Weights of a small transformer language model: LayerNorm before each block, 4087 steps.
Each number is 500 + 25 x the weight over the matrix's rms, rounded and kept within 0 to 999. Layers, rows and columns count from 0. Numbers have three digits each.

# layer 5 attention query, 192x192, rms 0.0364, rows 0-63, columns 0-95
533494508516494448512498484536514519509523510489516529516503499452484491466517529479507517505501476504508497477500482467498476519496528491507521490517516491514491487496481502500478495501501492498467510492518509491494506484496500537470537504486521496495465489491506512515481531494516467489
508504475520504508517531473487513519496461485465492538518522524483481436459474494515494458514495520501486454484501490510469484492494525467488517512503472509495485452511490512524447514487512483461509468507481502494516489506485482507488494505502500509493495486482454491517498474521486490524
464463475474500503486515472519481502491486454516501455494504490449481515463500432498521503475501455494453469498474512515514523484526500488462513494508499532489501491507507520523534492466519524475467486520488506495498540511480464499548480525487538475515506476510507477495490521485456520539
496488488499516436539518517485572486497462517487501567512511514542506457468477555528510446535496510496542508491522511519482479477454508495484529481543498440498525490501490492476504514506520521478507510480498514495511473482457522500442517483456471505496494485489511484517464448512484459498
515494512515506523504534480489505559517494480500502514479528505489519515492538463513473534506534480485478520514533467521511542530557538506543468516438519521497502501501515508531528450531493483486499486504536526508532521530564495479588434549539532463533554525508475515500528547495523565534
490492461495470491482493463515493484532554473517508472536480547524484476523491490461515524502503525529527520509482504504507486516502462537537479501515463504499507504500497478483506503488482568512517489499499501478477534467476482516483498503488464474534518527522494510502556436492506444544
509512488513504468503512514453487465480514498505492515514492504472540468491506540491477523502492467504501515467462509531506486504513559477485490509503516474492509483491479482514493489470499493528488519535519504441513455501503549521462521506475500526487501528442520486485502522485503547495
513499491494494548490541489466524493499470512515519505463475493495500548506489509497518516491524534509519524496507497490463526522515472522514527510475483527508520475506523480471507507492495510475519516466473497506484530472508513499507524501501539496483537537519520494466510529497516532516
486492496486527526517551481497510499489492497490518493502534500481483494477472487513498491493474522503494513479483499504467494491518499476461514511513488516475501473512524509501477535492550470472468497492490499519506504513490464495523468489478533501508513518505487489525488492522485496533
453487472461506529488520502492469501501503513507484469473497470460485509498480470493535503470487504488479496491483527519506503498533498472465505490492495524483483507503505491494492497462497498466474483507477496508503509535507483478525458484510519484528524503509494444493506493472469506527
473515502481483509450515524530476475503531513537514455512500499519525559519496492486479543481501457478497504512494499479524490509493467519515498496483514547491522531487477495473496468504474496538475542487516512497464505519525507524529492520480498496496501497515527506508510518494503523504
494492478501482490497524499513544541514458494524469546507535515512508505483481463472526505493507465497458474497458476493501520478499488508505480496486523475493509479516510514501550494509499468476500506499508514540484523510522505459528465548532500487461522462482479508505483511494518548497
503490474480467539499498468502460484449526460510479437478547517483478497486512453470540483460543491489479503523492499496539500503522479515531509485472475554502481501510553526493532502431516544484528496536456512513471541499480470506588491512507529474508516490505526493464523515492519519536
492509517501527489480480471491459500470491512472508531474504485528546488486505524512531470482525482501509520472491478507488504503492496471513511511531478505498490509497532504509513556508519489482471494506521521484510518502503514503520517512453504485469496497500447499513476480505465541480
497507476492484479513489538505541494521485534486473489488492483498498476498518535519456503482480506489536500511514517527484509507513490502466474498515550540486547533488540501524499505536530485462555507488544508455494452509484546487473514509458483532483491464507500500543490478502497479522
483482518480536477517484511509509511473494457472524488508486483487516524463462492497484470493525505500488461472479493537486482499522471489451501498510499500465506485527475515509500500475505466506466541506513472511515490471473499498520489525467493531494454512521482493530490504497501499469
500528508551500457493499506498538536503487501536528522494537455538522503507483485495529524510524510498477520519532459559506533501505484479496545539506494496500464496499516530484540481538497492508503510517468508525533517517504489490526513507524538520498552514569514464511526508489511517523
506500492504489484472504478489494498486476456521501469491514482469525500503507467496490506475494516491487489497505516549506497518491491512502488510466489535486490478503519474491504486469512510511509490497488515470513546493475509541504522489463462508476489477493476466505517494504443464478
515474490497483473499477468526482490494503479491496478520498492506454521484515496516511475512447546481529494502507577496497517503482530513508480507502490484503466452484489560525477528453497478504504537517519492505517486471530505491521486526503484495499499499523476523460493515463492507513
491507465480523477469487511545517494530500475502501473488498510489480521486526530506483525484482502508496527487531543507467495511544549511507532473511514502504529517506495490510507530526504498509512516508500483476505508470495461515481521520528520468508532502516497550506517507492509468489
489468460521498510528465494507484485535531497539472499488475476532489513538520497501510474528489518461504476492436485467488547513493484495486490519453511491513469545515538495486531462542483492480478465463511515455479523482541484518500483474533501492471499487517506482500492477454466497486
509458480509521466490477534503529468489525519526487488509496499499504484518465564500489505505526465488506500498522474468481490536519467511496476500504502512493476519503486490506489510494527491509460485523521536524518466515501507491464515513503455471473466510491554499476493513502476485509
458453470495513530498467523506495512482491517479499532410479487486494522498503489472526518521520514451468479480515489474522512497537506492463451525519496480497489522519500494496507500528490484461497501477486471509526526518510521521497534482474481466505496477528494500485506534512497504475
511509508483515475485485521493498521505496526496474494476545539515495496506496545480505502509518488522530536524494505523499512515498563497531525490505498498487513493494494478478545488501514520473512513510490500520466476466467532462492468478488546451459530457515461494503489498475475474510
484460499532528509514489489520513470470520502498493511538497496483485501494535527527500508489519475506514487468489540478478478485508528525476481498506476459487486517492492472517509528469463529488512474510497507512503523454487484533492491481489539494493540507466505457480492494459495467527
506530448475517487479494477501509512500513505498543500533526484555503495517512500504494508504477508483515499520497483512505490503489511485482510475568530490497528487486497497498491513503471464534545478518486492511478511503483521495477525498458511508503518491512537505504462497511524492486
467505487492485461483520482528500519525497497504499502538483518536535481486469538485490488533525473460466545539532538519513514515500475475503487500500482484449520485486465515475470551493489518498519499488471529526468522505497510495513463482501479479482472525488505521490506479508488519536
508494481483504509522525531496507530496476486496485513469496485499543469478491474498466506529468500508505471512465465505524524487481474469490450510473461508488484471482490502522546460479501479502510505502506464483495479488495491498512484509445510487484487488515494471493511468488490489474
534448515492490468516510509512555489469509481469482454514528534507491464490472559497495505498531514473536530478511530498477535510504528487501486496472484511493484506493561492525510468490509502502520482523485527521503481515511477482501496463515497452505513532512516502469489512498523488540
516491490504474473510531473506531531473500524516526524452500535535458486477488503500518503488465529502500536526503512497481488494485514505480548493509489492509557483530489490490483517528464537562526510523525486532480512517505469497454488450517515460498483495460486467507508499482499503484
490499510514502489475482484490466486515476541540478516530477491511505511475486472493502495501521473497475492509482470487490460487482492499443479514492460501494463473526521487473505492477507491527486527484510484524487497514490491506492480505505467490489509455518479496490525486489472497485
439501512495509506504462502498491472498497549502495499520503510513509474527519476481504474506514502500489539501491503501467512526502489543486511507473490493494528491464499505499504491490494502496503512501506507496501507534508497503449491472506524493505510524499516500528474578494501533480
498493499515476549496506486494510519497463494480465491499496479503486545516493533452494518519517470498455486498504486525521499522470532481490523484544533507530459454510493487524520496507527480481520464468505513543490510492526500481524497487546477529452525482505536483517507520516544520488
475470492468517490500480521521467538425533487461507453542503532510463542478487525505505489489493518494489524470454518513466482497461510542507488489505502491503504482492482474489511526485476536496520498508485491517543444529461507483461529519498490490487473483489542493507494519509517470492
493507517525517529518540497535485509536460523503509519487510480499496500519486494518492512481502486509531530549526510477466474489490497497510531511480502491523468515501520483495488475540513496519520515452525489500474490477459487513530493490526505479522481522485503499529507484492521487506
488459484484501494492505473499521534502475541502488516484511480480548507480518482489483484490518557500448473526505483508499564493504527505505485495462510525469516459517492488516536537509513478527472498491517522525545495493443512477470503489507453481491514556483471464507474500507517485491
482534497525516508493469511520479484486551516486486495559539523437464514511476462473516479494466488522484511510498445526473465490509520532509488469520486521519497484488509527484478486468475511482519482477485493513487502510483479486540477483516497490490490546444460474487503499490500494490
501537532518489535541482502489480511548498486502529460539482505508485520510566491483468497497469474514536516513518524495494499469479507497526532535494495509552481530510494513510525516488576522465506489486519505509493537508533518515548453488526551488509505476531485552525491526515512482509
485475527473507513518465515528500507503515521474535529525496507536505488531501507458507526507521492527497519512451538554531482467485519479465557512492470496545490489524507505508507552540529526507493535470466469511510471504545515482529488535506529491517498514495504519504533516480487513521
504440496472530496489503486523470476529498520503489501490490506521504511492506484494477520522485530516496531504474521536514445504510483506464516498511482514498488515508512524505506464479526525504520518481498503493494513476511504449508522494458516463508481469512520477545487486487480525474
476508478497487534503494479490474473462489510494517469466492478490441461452510492533500515517511506477487482459468511485504458517486495509474489527490500490442441498526468521485455478527498442493476521496500474507474508484520496484476498495512452492475470497530507469476503521476484507505
478504448499515452488462486447510519485516517492461533504557495470479494514501525506516513485509493462472450469474574496524487476533474490532490524526455505508492493506514497510521525463489493489475512457492531503574487492477511511523506487498501522491507492506526480489521514497486520509
526524504554517518499479555528550498499462494554498501522472472503518500473516479502481530500493505515511518471506521498456499475505492490504523499482524491464521499490504532509511489517472516475530443527508514523503505518492533512513498540509481497529500523497496507488507472521485534523
498484498472517509480525493473462494523478498497505549511525479526496514476472523480493488525515496521471514513512544464486505485515463498493475492479532491491512508501504501469507489504527460511473538497516520490502500546525507506514477523513468476476524500494516443514514489443498484511
505530472496476469530494527454516532494511486483489500457535500483488479532537488509484520498502540504508479512498482539508543528509462467499500496508517500499486502483511485521508477532510461489507514511492500535500500497479471521486499508519474479502489568532528473518521483492503516468
508493490522527553510478504531487538481516525495503517515550500473519518547498473498503511503500494517504494488514475498452543507507526503499481513503529486509508502479515490485546551497520491464503503497517492506523503492512502501523526488539521527524512497514501498495510512535497514487
479497504501480482500482480498521517487481493501512509493523478537477470488503489480493498464519486497494529519485471504497527522519499492548475509490470500526498468510503493475523486498530518508532501552507478504496460502494525488507500448525517532507511464529503509527485519502466543494
523496492476529538518510509497536458487475512481497476534476497497515487471476527482518526476540494549465518525515504509490522518510526506490474477482475486520488470547495514519448533487512523506490517500538529478506509495536520515473518524507518449464481492528502518494479464518485499484
505524493483517488487513470519538490507478462485487506520508508510488532481504499498463473519511474496488497513517482494501480488462496515504483554499492510518507489484532516519537524506479520467515463505446473538477496495502451472516466550490483492518539504482476506508489472513499542473
511468520514513471474535529483515553485474498497474505490491513558494485482503477479492503510494502518534512495460452473500510473516539511500555473471482496433480518509459492496452478553506481502515515490493508547490508510490482465504484499500481497481540521512507471464498478485500511491
540574501514526502504539475484519523523509515549504458503491511492487516509497519464500428537506522525518499474509497509500490504476548505496521449508488504500541500505496529505486483494511536507524499470501518524469513474516484537488472535510482518506500513477476481499497480521537523526
531457493518496446491517532512527452529502548507500532518508521506557475446511539524553479525530476495500527518498497510485485528506492502494507507534531460513520472497494494486480546515520544527496497546476505550498521503532479551482545496494483532514455523526547510514525488560483477480
499477513494503507523492495516509528496517515496519503489475533474499514534487504520492489487512545515458497495544514527516471520501502486533493527531503508496465508495516499514468483511502525505521493507486518537455503512510519527512518511500513557476511519470490514489529508557546518505
473515489485514540493555489539512518580531499519528480500461510496497498502472471463485520470499458526508500481517477480510516490508541504507488507493498539517513494528512521501480492489546513491512539458498473480473502484494482479503524505497510524495496495522471538487507524542532483542
506468490510473535467499509515513507504544535517502513535491515502519521496496483505505500486517500506515532506516455498476496481529515490522564484496533524479499521499522485515498504514496550523482488517500496519498481514511497475464526513517502481520501514476460509506507502497486513512
497488512485494502513475487491523494485509486509510484523523497449540472517499538507510504491506530495483522541477497471472495523495497505516511502503495516523506483470499497491487522498540499516495503469491523519529477445473548482491524482490493472490484515530503464491473464495515489491
513529503514504484500501499484530501508498509511501509522460484509530507502521509514490512506478533506513478510471516483535521504516512515512506496469502498472514520527466488537482510524470499524422497475507482505451499522525516480501497487473527455495536507529523492475476519467496522492
505505529544522551539530445525509510533486521503525478526529511496469541503515485515486543530532478490458465518511483515540558550500505506513544526512525522525515493554507510512514492543542544467525500513493491525468505505553526497575505520506535543542520504524485483522521537504507524503
484442479502545477477530519512487499521484471494497520470508513472503535485507477479544497524523499523440502472502527469490512475518491487510532512511493448457539496492479474499498512496527469510512545505485524476487501500493524507498485489507467462497490501513528508490484503502501485456
496447524499525517510489491506517513499516542504475452471474506495516500503478477519482502474499494504493515507448518529472501496499492514497508500491535476489489522492513455497505527476511468509487461499538486483489513537508493531472510510481530472467525512483480484507498497505517512498
477509503489511527550527520513462484565532538506512486464493514536513500518552507526514519512525543529505520534514466531493467478489500517491515497492518549506507518531511505451490494450501505490487519548489496517491521468570502518530525507486523518502477485492537520490466498458494463501
517500495495522520511481441497513507505498473491459475509502499488461491503518524497544488495506449552546501520499492547491458503507473504478496508501512509494507490513495496534544510486483515501501475485515466508507490512484485509466505527493499471506493481488526487488503476480509455501
533537544480483472503501487516484503473584508482484497514533482508442520459497530487481518546503550482448531525565582474515494505495469508514494475534478490523506487486501523503490512455479494500505494515532510523503496470449496497487549451504496526548505538512513521475529521513541498472
508489516516511512517531522516493473468474488511474465512503445509476522515539459487512498487507488516501503519499471512482506522496485508485510483473495492492499482504487485533490501481496521491511540454496501486529491485506535526495542515504481509494473508483473496500506493500522513459
# layer 5 attention key, 192x192, rms 0.0364, rows 0-63, columns 0-95
492526520508507525515529527486509512458512499487491504514504520539519509482536469483511490490517488550519485517499493532479533511544532502503457516494495515505499529528490503517492501482505504502482482474465497480528502525507509498490461488517537519484487493490445497531481471501504518528
529477502501466501519502449528475513522464508496529496466490526490480527532487531506505513513480547495464516482492516499482516480451536480500491501539512511538511471507514519482507495527451508479494494528492496505478494482485497456532527534495527483525495468522518494494501507520490493499
524497498471514550481421522498500537484555486524524509529507495497532517493511475490489536476509531523502497519584546516528535560546452535502517475477512512475518503476528527514491491465534520531537498505461525517516515525519514525507502473524462535501558552480489517495520494473498488513
474515515554472478477526456507482447515484436514480523514509497514463463464510524477520486487500499495479495493532532452487506507469470490489472513487486458490473476484499534510498491524464475510485505457493535455481530527506504493481481497547496465492545514502530515488536451464514502517
535523503515491518475501497519477470493514438557516522550526508444500499506475459488496478500511531516425539540566584476502469524500464545495527479499483544497493472437548520475520532492509544577503497531487527445503562530512531492482518513560516463518548564524509496520540515505542476576
489528529549500513504514510527493498536485520496495486488492498548506489504518520492546494506525463468487485536506458448490485513500486489442486483518486506523510519491491482495531533500480442509494519542508504519455481492535524492444506489501489491515504502533498479466526540528472485474
509515489474498514502480513511525474530529519470536484494471514525502514487489471509467488481493492514515496491583507489512507502537507502496456487488474511487499512521513500498536466509530483473488518498517485484523516486508525502509527471479530477493497468512467500549533459490523498451
500480471496497487477465482549526502516496501491511523538519478519525489488496514474466478508497520520479512488481531485514503514526524492471519494497524471461536527502498494505494478479492533515512492521517501513528486518481526511490489493479456505496482501458507491513511501478513485541
514504496512478496500518486498481493502458501499492494492507501497481521513484484485507502525501496472529507506522512499502492503473486512514516482478491502531490498511498526488499469475476517518488526511527481476451480493471524509491535486523496484484512488489529490500493513492505502494
523498497458522502461522514496479497510480487526513493531507539483483503487491500481468533503488516539507517491544503487493482518494484564483528485502506503504506499478510513500501497500505550498547488493475519505500520470500505497493486480496446525539487520464499546514493477484481488527
458496448502498471496476478455495494529517492481492489499495479530501495489498462496506496477453470500542469503515490496467499516488464497489441496454491489489481523514461492523492527518514473477511525467479478544469473499528496471497505514490495498470487507458492518485498490462468492515
536465506438513540462452504491473514405530481549497490549479498416510508438473449481437509482487517536472517523599606525488553519491491505467519518505493526489509499475543505450461517442489558586486432478432517491517537505477553491487455474509499509548602523482485454491505546478509453551
490537489540465509528504480518519470553483505464545484488515510542500498557525574544502529513467536536566518493435421477540522465507533481524508498490539495534510491523507508487514481565474495465526523479517483524493455549552492515530512480526497520530463456542549526499534484524477547498
537489465456528535520483472504521489454525479473509504524517515465542523470483483571503456511453467490544505524482515541507510486537507504487532488513477494502460532468518495479514514462521500535506501513514500483517474494507504473526502465477524511517526498499490492543473553505501504496
479464496544463500474492499517511455472490481490532459466509447500520472491496550484503480507527456461486503514488557533571525490504506501492506487503461474529480440510524468455512503503527489529478477501489494488531494539503481483491520474495533465509508489508496500465485468499488516521
518492467509479485510489466501519506491507514502533477467488500483475467481472502539511504502505482501496477490501520438489529492475508473493477519522458535505507515494490503530500471510462550479485511485486513487461540468486471510486518484498512520510517492542499500495500525462478530474
483504486473470485522537492497515513497475515474497512499520522493501510486472539485492484521497562509494490513499545441486488511496490481469497519520520515534542462514508524507525515458488456481504518490486496483492490492465522520532479513507468537511463515489551490516457556490540492510
494499492482513512498460478461494513504512500487530546477525519481502543526490495487529479522513494461535506498491498503490500489496522469513494500523494481500471480520512514462502487490465530487474478522530469501522508490529488488457518454487505503536462490518538500482495526520490523528
505526502495467472485503499509474498494508485525504482492524526472499451462436470558487522491537470497507495502496432519475494500461506505522480507492476489492512505501539493489499516561501471482471512498516502469518477511452515501506484485492499481503509511466488508510498477493502511472
505472558480508500483505518485497536445499486487509481477498492530505508509457490517505495499515490475495497499493454467510453484500527539502518531477493491524514519505458464530492477517465493508505488482497528540521486487525482445487497491484492509511471506479472514504497513541503519526
542567467482526524498471509503502524516488484517489466476516479529502460498500482471473491494488487522517467487500483507519531498500481473443495460511480474490508499496544448521476519470520499526504487502479484515515457505523509501470538509481468517512473487451490505482508476497490493491
488492524459488461460475501496488522489465493516486485479499505478497521490511478512495509504503527494487489508496525484477489520487557549529490487476489496489520499521502502548494521490479504504526527508509534508527488468474529492503497467516499474550504521502506493535476463510497501481
511530501496471537458501469521481481484492475492487512509499474518481518511469506509502517513507497518462502508509498533467540508497558487501542468515497527501480541497524506519537499485467506479504485510495553518486493501506516487520514488484506479486517515485502514497495496484515517486
491481485514514506507521503471516513465506474500482506472497515535484486534500514479523468476499516501533504522470484513475484509507494471489459507503518511472487479470519502538488547512507444491513492470526496476531531501514514509511490537492512486515522484547538494498517499519467475507
535541501507474508465482489552509521510516498504528488522497486524492510555503479510513497495504515499504536512521490515494467513500501541500473500539522494517529531504473516467528539524508501499463498490521514494484497487483479478478549483517494524480500500444505508490500520525525512492
509515513491515496512496503494420540528520496499538507493482501492493531520483481478521485517496522522517502516471485460515559521498464516482469523474477484487458523523501491464481513535484518515488500520500492471502509522510495486471480477486450469507495501502505468495526498499494488505
500454484481529477496481500540528479509476498491509503465512510482456459501516510517504536509500586494494518504488457507475512518487484519491463528491482469496505504511465498492508518504500521499502505470529498460506488521469545462484507526473497495505482534499493497468507493508537483513
489512478529488530507509479472510497492483464492485493494519478507485518490474498517500492437484486524499528511507464484472535503521475509472481456453449494513465490459547512496511503442499514478506488516503486476528476502486495497492494478521531505505481497528542463496468486458497523485
493541456508514509487488533507476542522507478529517542516475480491505468479531499491516494541507515462485524520498542541513502525546509552551446536516509500478517463456479499542524529482523503511511531521515525511545502497473536482487534530512499486493498504511488493504505527540487511498
511503476508502536531501507538504493487527486471457512493504509531494491500479475482499523520493545476470467516488517486488479502510504508514500535500533530499516486476480491524511545533545512512548525449519506487497477514485487495485469482497455511515499523474482487497516490504506505532
505503504478497529511527488508539508513491469501521496458504538498491536548524502541516489544516529494521456493538511502455497498497481517507496487510494522509533468504508484509531499529491485480552501466471519528504495500483462464489505497549463497515494505491526536509505511507510518467
493498499516517474526506492505545531485495447500479514470545481518479558454474493472479475463478489497515485508491507501535512483519503514460491473520520466464472475515495507507535551506492475447496488477499504499509493484510480496496465515512528458489475509518512492476501420470483508494
500532501470540464467467521499486457528522480494502498495498488477471468521515551556468515521503527495488509493484516521487503485496461476476460520473521518503518463487496478515514517501478467520516461501519484510508504507460509463485488507485513501502490476485542479487477482498499513521
496477532483518514502527545498532506526551522478562523510498532500481523503480509468505497508519491517492558481492501474509498508529530539505537511485542524444497504492502519485520534523523502494551537508501533547509481503544515530478469527522530498515498486518549459502522507491540538486
495510489510495461502477497509523479486490536485462514431485489484491521503492465500520465474505521480480473502489502480487540508520481478514505465485501493492532504484511470490497516493476545536523489497479510538477503461496491515457486496528518543481524495477515492509514541504497505525
479460498502496524498475502494505475430471522511486525532502513512485543487496495493486489516510492516478490506471514493509532451494487491468494532492496471524505511522544560467514511431496482501512503490511489476501480535472505496506488505490465480485527498465550481559514508511506508495
491484530494516520523555484495525452523489518530517496470463494513490500464514516538476519460481501498546509505517505515521480506467462461462484479492494494506500514502469495508486464505476519502495494513487478511435480476522473490516493510526516509543489490492524524500495481527469519505
495552463499507524492523479508480535530510469525509476445548521463505513465487485503473495498468470524525513510542507500536477509491451468475500469529500489509475521461522513533480503515540529543510443517485474475500523452522486488476486501520491493468480513485500507445473532527489478475
487505452534518515512541535512487538482490534508489515491475512530519520515523488523481491500486510514524443481505468488494484517544532501510461482526504492523511513477541499506477470515517465496550512507446490529484510486506494495473515517465527526503490522500467523464472501487493514489
462479487575512523485496493487503540484495512474492480515476520466509534555507553535483492466513508529474464488530509507517507519512571496494475505492523523540551508497510473513503499555519525516513517506497488532489514528511510519489526501530519538495465543489508500499519502494533482491
500490489527498473513438548533505532536512530514495468509500487490517504505520494524476474512480547478477515505502529481452506496541512518508503505525472493526501535460502488563520529512497524477496501520470498510495532487468512515488520507509491500516533512513490501474465549564517500502
537517513472527537507489483537498524492550508468528503502514550486489548554497518509506481513491533517488530476529510534496496491493510514490524516485558539537511523517512502508521502462517526475497478499491500505500483556530510501543504507501537502521522470487555502542491541500515516512
521523506511482430505495502529510457479482434523543514515495483494533500487497489500455519541510483499470523521487460496515479508528506495524502493549500521514473475494498519501497507491480490539458507501520457479513516509467511483453503489514476516520487524513500496521500479509504462483
540503518511516526486503497551499503526477495511483526526529494512482507506528517468536480501526510539547560522538472502491501500516495517482507526496487492500517510535494501506532532537489484453537506479497525514503507519483507503510559486483502456509552517495494506529518494501512501536
492477482517500478496481460476460476487489496489465481513535469519497531521527538549499507480504539502445523485517499449467483530506506491529492506474475546486549467493447500510500513470494464520496507507504463515554501474495518504475508486457520482479518458516492481527501540496454512458
481522483482519484522496493489509530517496506513495521450489472515492497478514500525477499472502499496509531505468547545543510499498491508481524494493490541519506563517523528525549513492551489530482452513473516519500475501521499469501529491503495491476533495512512469492484517518478511496
491514497483498529496555526496517493519498481474469516494546507463510525489474474510488496539506533498498465512498503490488483460482490479475505489474541489493486485489504485480509495487504497494495482492541500475540469491517498479475530520504509425513469471531508494498495513493509480507
487466509514494486467499502487503459493476497499492522499501503494466484503517455473509505469490500463498524467481483464533494457505525515537504532519525474522480506496504494513535496516499503486510490484478503468465497420450478480474520499490460516538475479492536487477505507495493484503
527484511534557496514478562503488500521493458485496505473501522460482501500507504545515507494482528506527502514498491513493502526510476514500496506493485520543511495496501480493530484482516476491507500477485430495559500501519484511531483525537506519508517528518476499495513524523507470488
502516513531534489482488489474498527526500508524468508524501468473515472521503464485435488488488516536471516502533488522459528522514477502481485457490461514471510498508483491498499469472508489499471519498500483473533497536472573506456485465525477510447523516523494476499518483467525465521
488498501476478485501545505499512538566497546490501499490514470483535504502512479511506535498509499481483502506539497464474500475509462470477527500534512505513485528556484451527499523523468511496495544514493492495482527488468501540533511521528512523490478502560498521473499516559525483514
451488503517492495504536511498518514492497508500499509495478512514533497493499500506510523470490558514458445500503517479507520510517507521480550504525459494475469507530495478500534499488517472499512543487548555503500484487467532512524520463464477491531483527494499494472501522513513508499
472506498550495528496525494560535512537516507492544491495472474480491504534479488520507510476483506517537512487522488487495516519501510504507503510507533495497524522533471522537509513498508498475493515552483528493503532511492520505506531534503539491510503539497544490521496540505495499498
506478523490495521492479514493530495462461525539519483490491455504514477502470539503500520486500495519515493493505484501506479522534468474457494482517451480552507529498483478531488488538499464509481480529492508461466507509470489540501515491524500468495505502502476514448485476493484488490
448516500494506503527478514506492468464472468479470471520471469460504504463488473506516500528491517464519467457463477466538501513510446499441498499470467505492491525509491529499516462474478466470476522537462497498475529494515507491512493485495486514498501501497490508511473462475468507505
531484486516506490481503497514515497536473494510504535537489500527474506489460523522485472472538550455454491518498512514507469487510493495499492515516524503453510509507465504483482492476550499493510548470525493471470532499486506482458482504485518541517494507498505510510472544493518508508
491507499506510501494472487545464488516472486515527476531501490515488499499501486503470493514480524494488461479535508494476467458509511519458538474466498466472500454482516515511489536533487497492497516520479494501513489483451482521492469511487474512538482539503457469470533475505480479482
525491420501516489485504510472505512465492466512533478537497492479533505500502496479472553488493469500524502519519508537476489507512419508504531458511489559469521503484515473502474480476499560531480503491456486528499568506544475510489494473513452512494501514464477462479499465522466516531
528490515485482523501493506507487498482490529482464508501502510525473512544488516450490492505524499510480564501501448478504510494508505484486484533526482505513524527500529532507477489514493523490521508515553497456483500480430508501505531450459478473542530497523475490538521519514532530520
520543525503478497499526532482476508507517456528536514496516482501536514501495518489537488538505483495501472514510540514480495521524462482513522501508519506532505484520502514540533507501520508490489515531484514509527507484502504494499544482504517525486490492470484450479499518500491508500
495472534502482498489519463488492522530537531511521478524508497506483514512519468508495505498513515475494501513494531487516464536490512509517497475572504522492537553511504480506454548520523527480556519522519522538499536487509506512513548515551526549454463499442494501485493509495528460537
490466526548478491507514496490473487521460507514523492468503507469506504486505462525528499515520495443511485536497502492486465495502499486496465490470485534529491504494494520496509515529546474492471499518500515542482464511494489489556536523531507507517466508481495489498511483515481515523
489509502507556500507548499473492524503462509457503461541496531518462487500472493515498501532485538524474526511483506490504496504524514489501468540517523531492528503492454502542483541540479504526490489447507501520485501538454537516493492486493552506513501530480469531556488569571500482543
475470473506501480480489521464490516475491477479519501541443530481512513477535479518513509485484494505502497510471489482514526524517503476478503505505524515489489477493474519502505500509491474482496510496478520482484490489462484529474523483516469531493497481532475524496490456503498507495
# layer 5 attention value, 192x192, rms 0.0364, rows 0-8, columns 0-95
504520522519511478529507500493445475519463524501492513484517529493488511484487471513497499515496512485513496498517461506490493484506481504501513475551481509482486530513518527505506526505481493493513491498493499509503468531552512473483521514510509512470526519464535499479500496478485499514
500473491506501512502496505472491533526477491508498507449497501510504482515479477486497514500484487483467501506461486486470503466530494484525497474520477528495508506482515505522501514508496501496497496504491510502517490500530544523491482499472474476489501472508518492513464497486500470483
497528495485482495501478543518474504532512503492489505495478488513498489496487483491506509532514493497507477504527508490512488487497501484519518481495520497517489521488485514509506483499505486515497522498503490502496486508499508521477510509509468520500485493501518487501487516471540475490
540502517508499459500516482505501500514493495478498506492520527486487531510503514509460505513497516490499471491474492479488501498485531484526516523497494511502455482522524504531505521509494500511489484515524494518490518480482480515493487516494485480512486508477498507514516481480491492485
507527492495470494506492484545493532510510521486484536493501480506510469508442501501492454489527497522508475522537535493462521507459536503528485495466509462506514493486526485492503509494497490496533450469471495532463476459469476523529486481505521461489500509523500494511503499516500516502
536480522513508469505519496501535505509496514472490481542523499501472528507498521528492504515486498500498549522501482487518505486512498506491474479513495535505502517511519504501445482509490503516540508527525526486521521483490489497536494483471490496524505514481497514458504487484480507492
517492465537504484485489514510478527481504499521479482516503514494527515505481495489465478479494508531522519537481528518498482490513511530465499493489510467497473514506509491521497503489509486536520510527534497515480506536507484484498504508481486524476532467495498539513491494513490519511
489507498517520537500485500521504513490504509456494504530512527507480475508493506482499491521530488512472517484488526513495541505495518535477539505512511529489514486459495496500501482472502549496500503515484462518522531482516504514505510493507505486472479494517487494499486542502508508522
528480487505515504506525499506501539516509504468506473545490480529474505522480463495505487489488517512500495513500485499501470484490481510472512521500478505501533506531520502525461521527516490483499492496515497463528506477506487522509493497475507516497515497541518504483482511532536482475
# layer 5 attention output (transposed), 192x192, rms 0.0454, rows 0-7, columns 0-95
559505500525502496488546512513519480515517515518508501489509481517492504526521488517514519472511498513511495497513510514500540535508519504489516516506527481521497497508489460495489496490491481505482501469520513498491524505494507492484535494490496489519504454504489506510506512465511492492
469503505494495511481515507483477470513487517500508474478485489489463485500503512502513521498511516513506503482470505493509525481533522511480525474503517487494517515492495488496501506515488502533516541488497534466485522517503518543481502508482513498490477489508476474505494488474506493523
482504548500483485517511491497508516499506491505514492479500507498494472510496509509471506505495474495522513484495488498478506515486509486505480485504485490516497494479487503499491496474538501531480498516507495521493498516528501506516507489495516528504498489499494521494480496505523529505
514494466510498509504513497517505519498538487502481476520534486471487506496470528494517544501528531494494493489493498476518516483515506482491518510534484528481486494474493495498470533484514521483505490509474517517508545515524506467507503510491490498532501526501514475517519518509515490515
504498513484497498497458478472506506486517501502492505513497492473523487473505533493507532510509460475462486491511499512512514522483462480518511519516507531498494483503485525501501504546515510488488484459492493513521459525454502509528506468485476506509527509491536458506503513477511537485
496500479492499512497526489502502491509498524497516490515469492497520527498486511482514485494508559519483471514496516473494498496535520510507517500502470477498494538500491490490499496503502485505492522529523506478484498497522506505472521486489486482507494533502525477496523523495492473483
502525496531488516493490494515515537513513481497500491499474487483503461494512507497482491482510467482515522533530492493504478492486508528518463498481486483499462527469465511492503506528479498488498468456507497511468489499507484496519514519483487484508472535504485529477509485516506495492
459504480490498463494475461479489466502507493494477491517500485502506504486504509463483503486504501512516508504581515533491475489507484514511484467507499490477504480494516487475541536531492515510477532488497525492488506497480520512518498498499469488507531507498513516509516475481504491501